{"d_model": 256, "bias": "none", "extras": ["some layers without attention", "local attention windows", "shifted keys", "gated attention", "exclusive self-attention", "capped logits"], "init_std_o": 0.00341}
Each number is 128 + 32 x the weight over its row's rms, rounded and kept within 0 to 255. Layers, rows and columns count from 0. Numbers have three digits each. The size before them is the row's rms in percent of the matrix's.

# gate: layer 3 MLP gate, 704x256, rms 0.23, rows 500-534, columns 128-255
# up: layer 3 MLP up, 704x256, rms 0.245, rows 500-534, columns 128-255
# down: layer 3 MLP down (transposed), 704x256, rms 0.0599, rows 500-534, columns 128-255
gate500 091:156147140107085114129103146147112151146104157203074114097108191074143123135095145070142199178115114176119158142122105159149109155150087142132118142163132124151124034109123166127146109144166143202172147107168125132099131122064177121192163177103167118141183110072154134155106120145145110098089153160131077142118093223103138154127179093135178166115084079125130137101131067089140120084112
up500 088:093162140080126158126103129140144131119148076055137190143105057138105135147193100129187097125128143088104079154103141093115132157189101118135117053066144167107132157171111119071135168107085146143118131112107161108121086147165159102169108041118131143130076188119137182061132106124106142145164154065138113064110157133159192108194123076118129110146114093077135144147104143199088134115165
down500 082:117147092055175155127080101140091137131127177091104129144100124169183110144152135142090125136142139133094085102110113168139136135141124095050132095126137145135176180164109147124111172137148120113081161081074167063123088125183143060179052114123159121140141173133110159164149154155062131085177111105123144169133057133138112191079132081128088122103119133131136142115189165147080158139154
gate501 103:127104167176094179138097097136068111188178151161106088122117117135114071158101162052106160076115241109111150081119142172081122133136093159122134152095139158091106210095111146067058183106177148139086154125127102105112110077192127150086120104140150070074105100125133085150090136106162104127137099151162139130145144085090124122134109052138171138128126190152162093182187131102145181187147
up501 100:103114111211129159174093122103126151152142134185139068073105168147145101149102204093107112166093133076140111085157132163107108149115102158145120154190112129155105175136132112063136118141183149112057069143108122110100094144156141138181195113198122066115126104191188103097095178134095107145186095120121146123090226143075151138128146130145168107132104093160120072113180127158138125164124
down501 100:036075182164099113153146148212121119163164146112129103125169119136141117136148130137132104176152115116144130062136158119091128126153114171074064096099108117160159108118123160080089188137091157108135141113103085130139116147102170183106172111194112186077102120162106134192098142095173145126064153093091105076125146135122144113115132128163174142086142148094090121116138082130128184156139
gate502 107:123109095148087160047148132140122160106114078126146074121096116155139092066143112098161110162123113194202094185175112147103119109173151107024119112124135097157135157138135133092126169099144086111110116159106165178126150155177097158161161118071151128049171114145081113136146105145043152157149111102130121139154130139179071113160120135183145085137150159122110119113110118162140144134062
up502 102:140141062142163119181092136128151095135115155086095142132173140105149101161146082111131158052116144092071139076137172149175109167102153135210112123127074125138124094078092106217109123219093125122119161090185114059126142158064099100138130144162069108172111149123164099082091135110171128074070134145093156133130181104141183172092137099094146148151135074136139134151164131114103133121128
down502 104:099151099195158104164112160108110081101174140061112089131169101156142137133162129116117129135122120070109104111129101149114087051118114083050104102142113123160095155152132124142093128152105158100166149092152163121104110094130133116081196097156122107141120153118093187171167130169053109161115150105102118213101119102137189161077145118146101119168118096161126130158164163072123124139105
gate503 106:070127125073141120124102074109109019185148145144155150080088100099117161156144109149091135150083133109145180107136075142122161150111129123133102108091145126122098140157164131138081140171155077207142059109167095086133115083123080160202145101131065060117144139119084128124101100130160142126142094160086154169170148122146124131144176157132136081143122056143125110094123102076129136180139
up503 115:132158117075096068130178104180114184078092201121092126122164121097171104125100158135129151144119147166114086096142122178098112170142082162127165153162147158122124139060133102096114072052124151096188153164117139101069190149126167114092086117130139121113197074147093104115137084159098098101139091078118079118132105152106097104202122121134037169163158165118108116140153145102159147129148
down503 110:157116134141149109068117136154133096080104160105092144153085102186147105094214158157172062115162149142106083149080194065147119103141173168100147082153161147137113149148083169078136121102114125124113121163147120168166198131144144129158117103126178135057151153112124114172173130109081089085058120121119152148136141198114162108119129172147157082107156138110153136128111124116110097113134
gate504 106:146090090092139181140147147175172148169174127196185158198165151138208146162178173132184151171154150164150116118117137097136049113086107114145103168150108101125099193105065111121110128137136138118152144126147123053158067068129146166094077163111109165135144089080093153103148114144115106113123106146098151151152102186148161139083140150110132093148124102179105166151178161115094083153150
up504 108:166105164202156154134123115128080144172119088152145082141126124156129137147135141091113125134124138135153127165085113076195120061116139136101122101108102135135124092101125140116171105114090135091106095101122153126119068163083124119102151144138159162127105223113109105128097147207109129146139127115170138160151090141085112128159114112088118173198121172149085100158153082143188057099144
down504 102:089109067131133104105096176137115157147089165123171109179117136103190105051090070140122114108175089115135120102099110158128153160102111131163143161163144096171103102151122144158133170103152136138082097111077061150171122157142144169139133114188074103077166070159116181070124099072136143196089188153086149083114077129109098099121156155145071156097120147142112129110142134152163164112157
gate505 102:086149122086170154185073123157121022116140154168141140149128176087160165161137091125151159151132101079130096128164104189136139131127202115205098142112135155165149165124154174194113102108108109100062111121132132146064129122168120130177091111088144212079090104171104147161129143152105147106130131100100186122114129061202097174171097141086149126148110121150121171141180125116179149134180
up505 099:117129113084157154143131147098173081124163127122144129129167143045196166127112083126077144124067170147111121138127115177089109096154180143253116130082129207096143142112159171124111081147129096104105053076153084165088130132140132172132101107107132162125085138155126145175118149138122157099097127087115131172180152086131111093161046148131106181152154125165157122124095118122129151159172
down505 102:123133184149175117123123132054142120102124132146166151175136124078159117136116079118138168078110113079166125118163132087214118121131123115099119186095103070141109195124063128191165105142161103085072119157108151113093145109130172141165112138132104148128089138087124222158035089091085117098152150129147132096073148150122096138138168138121145157112126144108134216166117137163133126123144
gate506 102:157157123104083213138132111121117117121107136135173138136163151095147160161107156153121157087079158106141141142159138186082107103127094159131167142189090130197106179125113134091171107178122105134124116148094195085131121085038190168129119153125046136071155072157141153123136126096212125157088150164147151153171101119118115165114146139084131110095114173161177119171132157149140117159093
up506 094:121079180141112107104079043136164119104104116154122162136118142141113130151126122133111130146140143204123090041138174139169126143115138119160146188077106091124101135153094091084165120033134134150170112138156097140082132128101132153133153178172129109133146187105115098110128101098132164104146145134150097141144161101148158104140156105167120133111169110127099134170190126115174178187060
down506 097:129148121103099136123139169107121099042109136117135134168112128122090142106121150136164117127078131101162125095106115117126147120174175096148180089112170154068093091098105097185135094115097124124175087184184119102157125148178129143127129143154075126136143106139109122063082074108128154149130113170116185156187188133057102115095133101106132152176133191114147143025155141095107162167121
gate507 110:127095102136135160170163139176131102106172166096082216143094151191093112096146118165134088161190118173112146150126082146136177121094120097145118140079112147192108140115131123176110131084123147149122088171125185192122155136171056086119102144167142134040172082099177146104084120212147107166152174149112123145147106099134101055148163108149130089200129094120087149162103109111130132162098
up507 110:151144132122103128119123118132138130162139135085113151120133169153185162101074117162135186065126207141118112105116117140099122107076155205119116097098099131104105088087117105113184134166096122115132139128155155158166171116090215118087096136139148088134120075095194191092111150139137114107159122145106119161096097195102162138112117121148165128166123161121153121098146114138134108151098
down507 114:140101145133138152178075114126094118119171143160115161195143079089145190142147079137080117098068154109115088104107116140163090123161127080161128132100134157111115114089151104182122108169065099142195177136163140083109130084182155121155154168088070161117183180086092194101096083117127153108085110141124112104075128177118126174108102112088170165080139107174148168162157110166121106131133
gate508 096:184126148121133107141153105106129124125163079146114081209139134185138038191122115145221099092125146105131106185082156165160105133123107112138163121140157107111126130150063081082058125162074138125156165151144074162205111105135087114155125130139208145142111116158097114144068122091166107162117115121168093134117155152161182058084097135123121133139128059100184186169100129098111143076126
up508 099:152098108108148044138106085153080116158137139142117137166173157071153100142130150173181143123096119134217120154126168127115097133125165128145153084111137122133119164109091043110138150151140115130126171131108142143141138193152103090123176123149103128133143159064112112165098150106134130074070168072166066215098157143135093128160129212146117122118105119176089132123223160127107118085183
down508 089:187134119167076071147157135133082095127112078085122115130092068184154098118148096134101113120141159046151140175097120132125128145146117185077167090165163145112084096120152194099199174162105158074107133158140160159125063101130142119141139158102117125143125120121083133163051145092133156149149171098158142099134132135182135153120066149081103159097154153115155115154162095135105081083078
gate509 103:104188084095099164116117142146189150070081145134123123092158102096157147109096135124082121122124140096117123138224168135137127084178124113126213187121155129140095157192113173188075144152117101070172112142116133177125091111130118152107109137089148108131137165129126182116113098130154113115093122157137113078175126178168193090153151095131157127133166128154149142145074139093130149099097
up509 103:157134163160154147105182147113105122166144175139114177155113142164093110162140155126089103119125054162138137155095114108132065185129177156102148149115120097148105106068126119180176131103123197142088091116153106104129108143134095094109116144166162119155115107100070144104144148095100134131143183140102181117170136077115081112154049108130112138105108136082139145214156094194125119099127
down509 101:115103255105122128138103103141138045141127142140131128155120101118150143143151138084125068139090099152161122129152162133076102137163180144120151173146095135118130183111160118124098155168102084185076068149133096127165100128137153185087088111149148112109122122060146116138181132134070097139124087093108146172099140089181140127130135133138096136126153171146131185125087195110130102143105
gate510 076:061159115174126188074082113147121096136132116228102097130118127141161125075071045057123085143102150125135148146113120151154097142169126117110187133152100113113129128144092139130097049174128152142097139192159106140138161122139135190149114150128095084102220176096108115163083138067088137120162108184144128164145142122161123100112126190097142138118105126125101143135095117142171090151139
up510 079:093155122153100122098089135142163152087152161167104118134135136148163157171118092082137125033105186100187114127133104150134094119143159140105136195104147140143106098184126155110119146109140161136101140213180154143083128099063112171170066152133113095144124212115177102116055126062118168158154112155124107137131153119074131095183124055118139165101061049098130149124127116148150140109117
down510 077:139155111126098178148141183159154110098101133100120181071129124171189108106131173076151115154130047126069114150064130100147085181122130169107140162103082097122151136110146164178109053135130128166141074128115132102081154113149174155147147130112140163139110106157142134155188139141137075134161090133101142128152107134122166135076163196111118174108134141170143145186189152136115098159125
gate511 086:123080128099136132123093127169132166105137171112159166157189152086170145156138120119105139146111135144161198143132165106123132143169103180124118153145119093081156089177156142113168091145086139141105083121206144081148157195138121113137161135165104197106128118164128194167132073131100063148143122141127130132187152124173082083208137114158148122116132090180114096146152126099202083114091
up511 092:088064091152118157131159119164122100152183149142134079094140157068120153107169126139098185162126140062147089071098116126125159135123189135123137087167142152150103125134138133064118165131215165148151126086137083142116115114056113127118160138143105126068175143183147142146118117065095175147127125166129159116145128150126137128132150132208157073189116200148103125111141108116176095111180
down511 089:184168125100091084102109185161152151105107217190199128134062121148108119100105122075106160118155155130128154111128145169192173125090159183140142109135106058149107047073188104115157063131106107076119152122097102158057122133120184099110099115088157132145081113172108111149123113076135143137104136099111112120095135158109112138105089090095149177077134113132171131085117125136117098140125
gate512 099:153133118166125110138098084135071127100150154125086137071149146135172166127115129042153154121113144114119118084102164114167134069179151117104143148140081065110153121143162079115096100155144062194130107104177140128214164138158081168120116134123169141152166173140065095112075111178091123099138084111170142140133162067153121238135123077102106145108116165156131133101135080096168126107148
up512 096:121147154123146103127150191117125128138092125151086176101148130160168097122127140115130160133170087104096087138205109152092140090114113146152175168076128145143153087050125160078094122127092128099112149153185190177070100106140164143147143152118105171105118121122118124142132212111108199128149182123126146191117152124161130109129152087180155118115095146127105104116129116202123120151119
down512 092:107178166120170163133148113106139122073130143161110103093142080103120128153137214087126111106109153127093153132153112162137149084130143133195166080089106166137130138072168128129057134097125098104100107087121113119080124095076138106129076151200084112178118079073142157173130126104077130170134148105087138151128120125129099107151196090040169128131127144078098125071081097118138163197134
gate513 107:132158124104097106095126108172131110143150142107136200097158161114159099120150132143158197118124104175199149160179175088173144161151144157103159146124154114161092149162062107174166126102156095111058161134150113169120131106145115124150127140159147152103134163117151114169079104192127148119106094140128161107150162076083132123112065098161096140180145173160162087093082133129134141203175
up513 111:096143077118134139186069140138189111142124151136101089084133098152051145098068118145082181130083098100100090162146147123134114110129093114134163149142087166139202042153122126105152147093172092109104104081070163069157081178111101130089153161135115124208106086126127096175099187149119155119116155145137145177164108166184153123143135128109179142137095119114044173173151104084128112131127
down513 103:130090110122098163128069126143097078125150189170154148114109095113128155138104060103163113157097212107144141116143163057159071113094107149112190074127146100128088140069142152079111136157157178144136156117094146129148139127146136096116117143091111155132128134140117190107170062149121113082165142113106130189093137136199132102137176088120145124150120132085090147112152107118144113074115
gate514 100:142063133160121127120119150154130177176111127178150169124145068206078151046095134104131117113148155119089062118139146167120156143159104131027166138158136113132140156185108170151120078157104116158104154161075175162144090117092132053142133161197091140127136096114159157049109139106105085071131102093101165172135073128176107116153097145186128159116182110137142143146122141140126169107167
up514 102:142143155126048144133151112087090122114080107101057135156115103081208097158144126173168091198182132121106073176138212113126170118142100176153156119122193151151070126178093140140137153100116144114103151176101101124147093169146111091138162158168103179074123077117103147128124143144125082098141109093089075133158113127165129109114097099135115129053116126105120168162139059144153168072137
down514 102:165134149192149160180138105090147162207112084160082176115163147135113119099143097092058182141139126152054136070156121177101119121131104162129064150149133125110091140151152130108147065119118083152107145134091147137162159188123146130140141126121084184177109165142158165126155147142078062113125117105182163108121201070138151082115066150126110089091183126122101105118100123126136140097156
gate515 046:129094070181196132106144162109113157160059160163153106128175107139172148109190124143100169156148122072077139137157160093150130192171098135107119153179131082152117156170156086158155126072102151118128104121081087108167090109119064134060131096110090080126116160108128130152113146107115085163107082168121162146071136107083099147135148180122182105126077166114095127129119089169111132177147
up515 052:138117126122155134081141105115174133139141157125103140136117096059138146116174126156108176154188112105121105136135110090087094229124120177122147145177142041122119210152142101168123126089126086157065120091139144124139126068144124176121125107106143109118096087130154161160105111152119072152109099132049180138090115120118123097142139161127127116126090118155081104088087125139126113181178
down515 049:139139142106145125200045146100120103147106132136149152145151106161170139120152086154121129112107139127132128117108107104127123154142089128123162196109103086124139116114134116157119149143038101190141162110125136109155097168088119142076071120140113132180103147124164109140104132118202164112097071128159081175076127095074119174060141161110151163151164104088142110129164131130193108121142
gate516 102:170150128197076067135052066159084181118157167124096123102113117142127150111125130117119089178152122120142146143147156127093182119106132124081200132154084121133169159126101083136100151168143124142129171130164101140059124085126083151133146132195149118142132111109164154122149099160117117072156084195131171195116142108131128097101156067187099092082065132150168115115157170117161095106136
up516 093:157089083166082053190100147059109152161126149078107112132129089138112141120133153077152162124136118103141142208138168118158167120147110078092220123136086089051095113177092094161090163099149110112146103149131130078169152148135110128119139095099088087101077100101195112121125108131131148113142144120162178072135120169107126137126157119190127086105107129203137111199127118096117180144103
down516 095:133102087156130118135087122157118137102156116118165148109134111164177117182061110119146147137188089112190119101123150117134098135121146114065103143114149153083185150121101139112075123116112142107154079158169149103155174150080138189131160065164112120130145079177146157124122054216165126129098095127122110133150195140091179062122147137124161098119110149093111080107117216157158124129108
gate517 085:169111137115159163100122165123119149146152150097081134135125121207092073053188114139117109154093123102150115173128136215162135131164101112090119138190124116106159137123097102117151113128149091148130123129101119101131131148089115132134146138076130125146066120065102127133107095138118037199153106128114080135107187121120190082061074171117131114122148064141112154150188125097138110139118
up517 081:063140148104155087114128147136145119144134112095171143180145167157102081149147128120128092155112096135112085135096119096100108126091146141085071097151140125152152156094168150123158112102132111100171133070170125115179103099087117120113117135136179152141067100062098162110150102112147080151100113131134094132140133126138163103111105153202172100135195089185108204156109089152168138107134
down517 089:126114147135111134142126153084127101131098145033153146168116112203085162169120099157173139112147119122118139189136165109119175088123163135089113135141133175175089133118128120138092068111149137158147071166093147169141171076152146177135104055160135136119093110193125190128107098158133149155159105070177087142134093152091120089123118199140152120167110114111122134143131146156124139107109
gate518 110:130116085110113096156134166157111102138105135134184118091182102185155082136122162132107143088152094098117221136182140134149171119120098088161165078156121056088129098061164161146137127163128114128105072156156160191140077151103126147108171074117103154133124174178094102115171157164101159076172123123157165144142148134114089170206146128160113121114153154104161108108110154105129116152142
up518 118:130109093128145143122102101227132117116110157125166150131168107126156073204134209116129139122180142137111152158130114119102086095117105066115109126147053080139136120138172141075179119140182151114185123171095172201168132169082140057157162125111054133166150175121082152097142135147156137195152155121140157179128109128123092121130162110120133088156165159145138102106115098127116125133133
down518 112:125080109171110108094134139119171110172087142146138191106105167176105072159080037139132161146148129175071103147145105110146100127133113145147105139152131062064169154129097023178122157115100166078126102130105104071121135127118124174109114204170170151085094100141151128133115158140119112120145123150137137105137155177096097151110128150092093107176119122133090174132078079144158100138062
gate519 092:113153130120182094109068167129144236149122103095137097143124056091190127086128121168128174056163118156119163146122105124103085161162102149139142123083089119185118113090131124073125130128138113150158168142104113125095151102127107083148193140132096072145174146067094134082124127127168120153222164119128082094132126098116099185132139092138088101069061127179128141155177144132097131120174
up519 091:134100127111188115117082105103110119111138108113135115148192092189152104138109074145172163163085076166174090142182136160134128043086143131083145096107116148139147101151080124125117212109146143078121143168184141152142076135113158137092157128092077128130111101136170120135136094141181095180165144117151137079132070096130117109162149066125115135051095121149127112062141133143106096107130
down519 089:083114125134168126117144113087154124182118106164138098078074087149123192128110099120155133096165126084193118109130128116127095126122096172167146172176125136120136153071116124118097151152175145137136159147090132084111160181115110133160121106142175118086153111092159164103090196135115206142068169130165138128178174154188106090134178167202193102084108104107185128162131134147135122087163
gate520 104:110118107152050102125107164146097122140151115168037116168090111179107125180099088139156094099114096121134091177175116141095108130151149109163136146170075100113142178165150118080130149086187148166102145182122136169110111149121194138084101172180143180100130135062157104112123121109145136109114106108160111189127078121160080113158164192117099188142141138093077136118090112137160073084141
up520 106:097102107193129060094104142091139160122149085125116140119104195134117093064117100107150099103075136138193084155138142156127090153163082155168140105117121113070168150135089119215091100131161122116148122124164117141121142169130131153094092138071108140171166155092143101036101143122161060175090163147137128104155092109162108099110104197121084111089172142149175090099077083133160169130098
down520 101:158141180170129195153144111157122111086122097119099085142159129141111069167143129154127134176140161131091156094153099123161136103094147116148110206094134102190107131156115127111140168139146057119122172106074107074199143093145146079145214113066100147108078118136095148127110145200186084100164136082062122134123107134174164147103084110155055124189095187114144086099143183136090139123119
gate521 068:131120087197134132118109138084055134114137211145161187127103123140119114114206128113152135168146073104135180139121135148098097108123120182149142160145077165109135169071188138048157122088125182105168180122208154146167171126103064113127136110146130090126159114099103129148079112144108122140136151157100111143097133125081139093170119119155125141171163135102113140123149083114143102115133
up521 064:104106143165122140146166121142107101105155159122129148125214086150159076134165132084155120127152134149097154130109154115092107153138129142152086131151149126090143158069121077159150156136068115124119171143184122091136189161139092102145087107100156143164107109152147111110118061107197093204178088155220149159093121193096179125144122150080142179183137120096137089145145163152121137129098
down521 064:078125076158114158165121112130118081179133118132162159110124153175202095142141196130089115133147129098134098136104148120092135143107164083114086102160125080114114157126196155117130137117087073138119099140173057060122099115097126109183119086104119065111115114108091070074109120116133110121137103087164145196125111138108105114113212147132113149140157173090137038084130145127182178104129
gate522 106:131158065183105144175130106105139202085077126140153151125089160140115131101101200135167151104135124178141167135142130098139106128155121101109148151132124145110143174104124107126095129187119137218156087146155129104153130106148104138144114164064133123090153175185124136139114185098121120156114091117141164091151169026112160174108108134134111160102067130111182161175103156086121178130136
up522 105:096117165161136119138137112131172173219138121050090094143147195124096101108099154145138113127097122092135172126108211134128117101116168093068144106127137146119167113133079163161131190167130110153094156141208113113132138102098087160145147118117079133148113160206138155152115139103106115166113081124116118095128165126095183112131174060052095158126074079143111144107154123087094155069148
down522 100:133084127134068100154144098097188087123113058100095130151162116147118103132139151145183046106138103130157137126160158094074094144030057111116095075117160143115153144115092139137213122080165177141105115094167185146095136126139143130126096062157059159133141137180153081137184146103093153214128150098159134151153118130120134181160132162133164127155123165142120119094127133098112098092124
gate523 110:118116142122110057167162151204131083155172130122155126124135023131169133145129147118118164048138119085053120121134095184097123104085134148115137142171080126091169158105140164066102096101074103149122146147144060142139109110116089106202188119130137153141085102100120144140136128088193108106213165129118126138128116092077145166194143130093147129116108157149115112131113134131178145173099
up523 108:124148092110110154097162156148152104112077165133110144141144167143113176169120181107150196145154148172042118139078131142070093091120094118167111052160182083164146142127098137118096120187174101089152116077179148185113128145123078096127194089131136135162102132155132114142117140139147063118156127099132116139089107120144144126144060143134158111174184063174105112107170133107122116156074
down523 111:167117098094127176130141155089094115109136137201094088122163140130127115135147115105141125121127087112181111088158165160219155103085135143093118048156101164145121113168112091112144082103158127092055142130099131071166204144127122154136094140126106154100136140158167102128104154132129177204152168115139133194104118054166126121128127108095115141149117065158178134164123125109142189163157
gate524 122:167117171140110110142160084122118093153154112153105081094129072179154166105207115084132150142098173132109167125121160194199125146099142165139091117120175137153104130174141114116133118077135084091099120095107209126117116108127142120110161108133155181102113145166116096076112136125131145099107112072120170113185179152163079087108117125148122149156135175171141165144178136113162143136125
up524 121:096093128177092151150110144123140082195108162120165208123128153153115149168116140112103120143184073080129112146138133085148149157131124116126193133122143089069133165094089130129178113131111173194163127218140121146154158117113095154110127080113123136063168088132135117110125097117123108130153170164158104096078126154130161143109118088051120076117113072140116059146136089153120120149132
down524 111:168091093122177133041127170096125157104147150104137117134134117107125098099133129204146102114147147162112108073106102204105124115126160131137164133145122122115136117170135164145049115147103098119135119112147105063126092133176147124154083130164091085172104143141095082116152099183118127109150129119097143149195137075128112189119103159175147130126118150121126187126121173179066095100132
gate525 101:145144133155074153158112155203109137127166145174159108065100122133097133138142116182145127162129125135140114065135103143069125154149115159119137143146128144124120127200116160139120113134136131115154101093129107096145176126173123110164174152128135157100141121172171131125156124120127101150094133160141166059110164115130135092103107138133144140046138137089089122108146194140170255166117
up525 101:160214136144107106142093106154109060134098121137133160160147148098148113159126134117136147125138165152122171122092122138097123117158098150058161128156112113123155138162150155176095173109093117158105077087135152115162130095139120102097158164176129080152177155167124109115136132136134162186117193197139180155076105073104115091124142158194099120125150190124124074162090118135163117101076
down525 099:118082100106129123175109050111117140158082113177121160111125125090123111055167146189157129140144096081196126105114122089139185059131141161163133182110131085176161133142103105109146111097139082138136157057171085158097168080088163115130121133123100131137115134125139128137185148142147108164097127112108130119190133192089107165120157134083131157159106167220127189131157185188077145146113
gate526 110:119150121144142143130127133135113204099100126121126140192091105105148119135141181161119136127096116107102178133159147110139132104133109109117051139123104133105099167079095118147152083066118159162132170056132132113102135102106134132183100166128128116117109081111149208103074098120126131152175175109114190066130150057033176113145146110109131124204164153123171162176088127138081046126145
up526 109:097177151146117126163136159068118112085163174133154162114062139117148079134193185159111123123175079129137170100112175080143116114115087108125152118197174131123159136128091103175184069102122073149089150085162071091139090160104164138173156136114111125144133090111086136127079086130137162128153146107154159085105167043125157135152129127150150101140173125099092111164131167137151087142095
down526 109:133069119096136147159065115170132128122133134182143115094138128130118097124103173169081192119086081138150108105057096157136114181179123064153086142037126184095155105187111136149124116132115117092154154118150123069176214087158085115091157073163112163162178146136140136062097069150132075163135089089072057093087151136111161147147140130146129154113152134142156132077085116106133105145176
gate527 082:123113110103149129120085114109125168097095146129129115114152153147135153124194073120130129084149106105121075131106149130118069140114158112153094168104122164154101190051053144145124149141115099205066162145194155109122101160177161144081155164106103189151062134097172108119111112167130129192164121102187172132145105088133157175074120102131112138093127154169095143125126151192125108136129
up527 087:116088162136116078153128095144122108139106116106125083133090145116140075139132104102157169119146107118137134156143224074168107095126077071148120103137123138119174116128092171164126096160091170111108193186113130114138125120122172156153137135121113073203185195153129156143135130112101129151072123130072101136128114199107116120101129143139128112132151083141179136111095114120102136153140
down527 086:168104134088167150137073134103136135118124137129159169146177096160130150108108143148173039117099139120137122128110135179130127091081130152138086170112081110142114092155180124131165078125114089212186183190100182065175099159098126127137122132138161097095136103113190151138095157077131056128149148122130118116096115141163139135200095120149177149156148127173121132162146114141125128164109
gate528 094:132165145101116113137088113152144144152118156135161122114155171129172110120090100184108119154125116097076125104235165123139123103168123120117163083163127131153153150127063099198137122095174146123060137100110143064086084137125084090148151141106139173139107114116137110125096162130138146066177109170125184100110174144082087105101123142089176188139182121145122121183086096150165099155125
up528 105:157165071059141138151122127165121133154123172139081112172229091117075158169108104146125118087136116120129129109154182105150113154138162113142149116183148125123153139113093153108107114131139101107137046124141150129138093126143121134149197117140131165163056096166124150142158157073121222132137084130110045099163102156149104200143123101153145194175109127127100110116124129137084127077156
down528 095:107130135127149132165132159140111216067208100116152139105111071145121129076127068180080135148133145164187129139165071122155115117139141114129114167123098113127112233135141102131138101118119122144115131084104119101113105080161115138184104098203184118103092133169127094185179121093116082155120065145156137139142181127169109165156133089134115149147062161082117067174157131133083153178136
gate529 110:162154115115125168110182131116092105166156160158196113156132161128065114143166123135152122087087150110115083106143129159149113096119146149148129153090072063131108118148152146142131114093123158125092146107144172107170161102164107121142129092136129176135128120169099174150201135114067060188121151138123136104053134129110164129097148192145085170095069119105105153111134100094076114207176
up529 115:109112167177129092094110119128118120139112102105149146165087156131080106173117099206158141128107145159165123153135105140146079078116130159120071102108144076135130137059092159120128143178152095086174000107091178132140142129144132068181126177129080101070120144158091160146109134196107173106109083109101178135104150126090141136138145101120133095104149106131195142144134123156122127144098
down529 101:102166077181111115177065074102128104092133126116134107163095111088209088139143129158097135144165091144174137120158128073130102140180117129071099163154183151142167073151163127093134151089102098124159092168116166150049100136120151130170141188047148127171209094109119077137142102152070122156150144126166174119167073169128068134118111096205118086182166080143168119029087153181084196141118
gate530 107:133054145155175120128164139131117163072063100139079233138165109178157162128125205143161128175096102138172136117088099163190105149080100133169095167126189139139106109088100150122135130112174076072090152125127140150102086152154073119169081139137120160125085160166181105102106104120166119109088105114103088143029131141114181105156133185139117094157151156102168164152133161116184161130170
up530 102:140132159078180090098100095137120098074139126134094105154132123113130150145094141168125128109123098076142141157105180150110166218137106126156138128139078101155075114132032104108054115211177119109120130107131160130151107167165163111124130097175135145106133136123149146109122134192115157147108161138093156163132144152125090044183122104144109131136115193126116152139108093132094148147168
down530 103:072160131123117116093117088116158134123151143118121141131160197183173110180110119107090156171149163171153118088087132106184167136124120134161152172091124110114085060147121124152127087136130129175151182145134127110137170127145141118089117144152161154128198079182103173085087064108113116080153093089096147137110147118123144139135159077060216112077135195146102046158153164087174154090122
gate531 091:126138168165089105126156097119153117129056084092169112127147186098134110122222132138117099169092142088094092163079116104141113135128135118143145185148158125109135152105077119144130154163089115122186128144159082104209104129131207149187147141100146117099121113163125119166160121135106080176095038157168100071130131164148108082130138093067114149083167134118202194101134139136056102200132
up531 095:081133122065129144107109111112117187100130128226106133111146151074199095144096100145115160154110108091139085139109099163137102120139097148106103080140128183181136113126087153194080089116100075166130099135085145112165110151155054097106175107139114082119127120093150129090054129144072110083165134167061083151149152153090195095101115142157139130163100143132166126130117153108145166135149
down531 091:100136097078134098159131143135107129147134126111136085167126124164143068164161109138183129140117120140119150201126180044078068142103132175055147120089171115157065150141086122110118109149124132187138124179191063123132158159138130108115082126117157136193058120172174148153136112136110119151102095121152165130129117127139110157144118119094079093142163115145144094179146149089114080094121
gate532 049:153125118157079140061145183081122178183058142158087105137140103144104116109072088129148110143113135035135125130155172096149122179190099087123149129149145156130180124170104171151092142157153154132151113094137123141110081103100087181169114116137117194068092154096158078082116141127065147113134146081174166102109127074145175105105079118134152127153096136133085113101153160155165130134148
up532 046:110082139119125124167094093133117097114165125096151118098104077150171091141167188127130118122164129219156143157093080137114145095094174146138133100115130095116091139115151117109108096079136105104121146168090196106137187133194145066099124121146155104174141095157104155189142118144174095153147127179083115135199143185108056132143187156089087087134125131127187115166094095075064127130103
down532 050:081136137169136121177165115124171138123110107097121114187128145087091097140131115126106160107124147110116150109105139159143130077086171077133191169108122074140146139089156102143170159107119101105135094121200088177159167178156071122174171054131098066171185133177134122186147142196101162161130170108146133090133166128096127142126148115102105100104135110094078136143105117108138182181129
gate533 084:108218079117122055143094086123113095112107079164090142147144070111066117098138202147179172134184122109085079141096163095163111079204108153123163166109077133141137143192139131118107146179157100144184103104142162135095187100113104068129135094142148084134176135138159121074108109139090095129165155100109168197084140103153152163093178132122132154147130091137098110144130110138171157179110
up533 083:117130169140140102102096124105143137086123067147178133135114127110192170163085075116135142162078213120153176121143161088077152171116130145130133122115140140123154112124158117122155173136143142113116165209101114158048111132097122131099162124089097135150074184111098131152209130076123183095133124177124091051153085123139139174102093162114112092141095122112144196130097099120072176147123
down533 084:132180112176134131132083130139078121142180155144127125140136033139142090170089103094113159097126105064143089123165166106120113157099104117103134153104129135102130141098169106155160090132122160175134104105134215089140142127085142118145205147102164112143137083116123185144190128091123108144136098104210115139091112108137135102134130124116124128115113133103105114148089094076064183133156
gate534 108:114088084036157123108145138126149067109124182109146129145148114166148159107132145114099169088136105184136130087147110127070151077165138136134089152119131101103100117120100128097183099142134120177075106149138128085106110124129087127132150113104094087099165057144102128103187109092139153152133124120158111150147114188134198120146135093160176076145127148179119177123097151170176146078148
up534 114:107134142119117156101144167169141154137138108079089114137142146140134094151143040116134129116126145147076152097118149126106128187086165148135174060075137108139136163128100105141080128154093120135096140109151170184124169134093122151140106132084118162141127177164116154166108109162126147177107105120108170100147106079118131133115077145146129148091140162103139043115101117152088135106065
down534 116:165127145163152152137095151124159110188163115108148120142148114101143132154187135122086104157110074113091132126130137164062079122079131110128098129110085065117088110100101083148101092064146157091132087138117127150065107125099134163227106177133173140137115158108144126133105153137176162133154173045115138139091117082135100059137109143146160124114130192153161101064163154154179085177138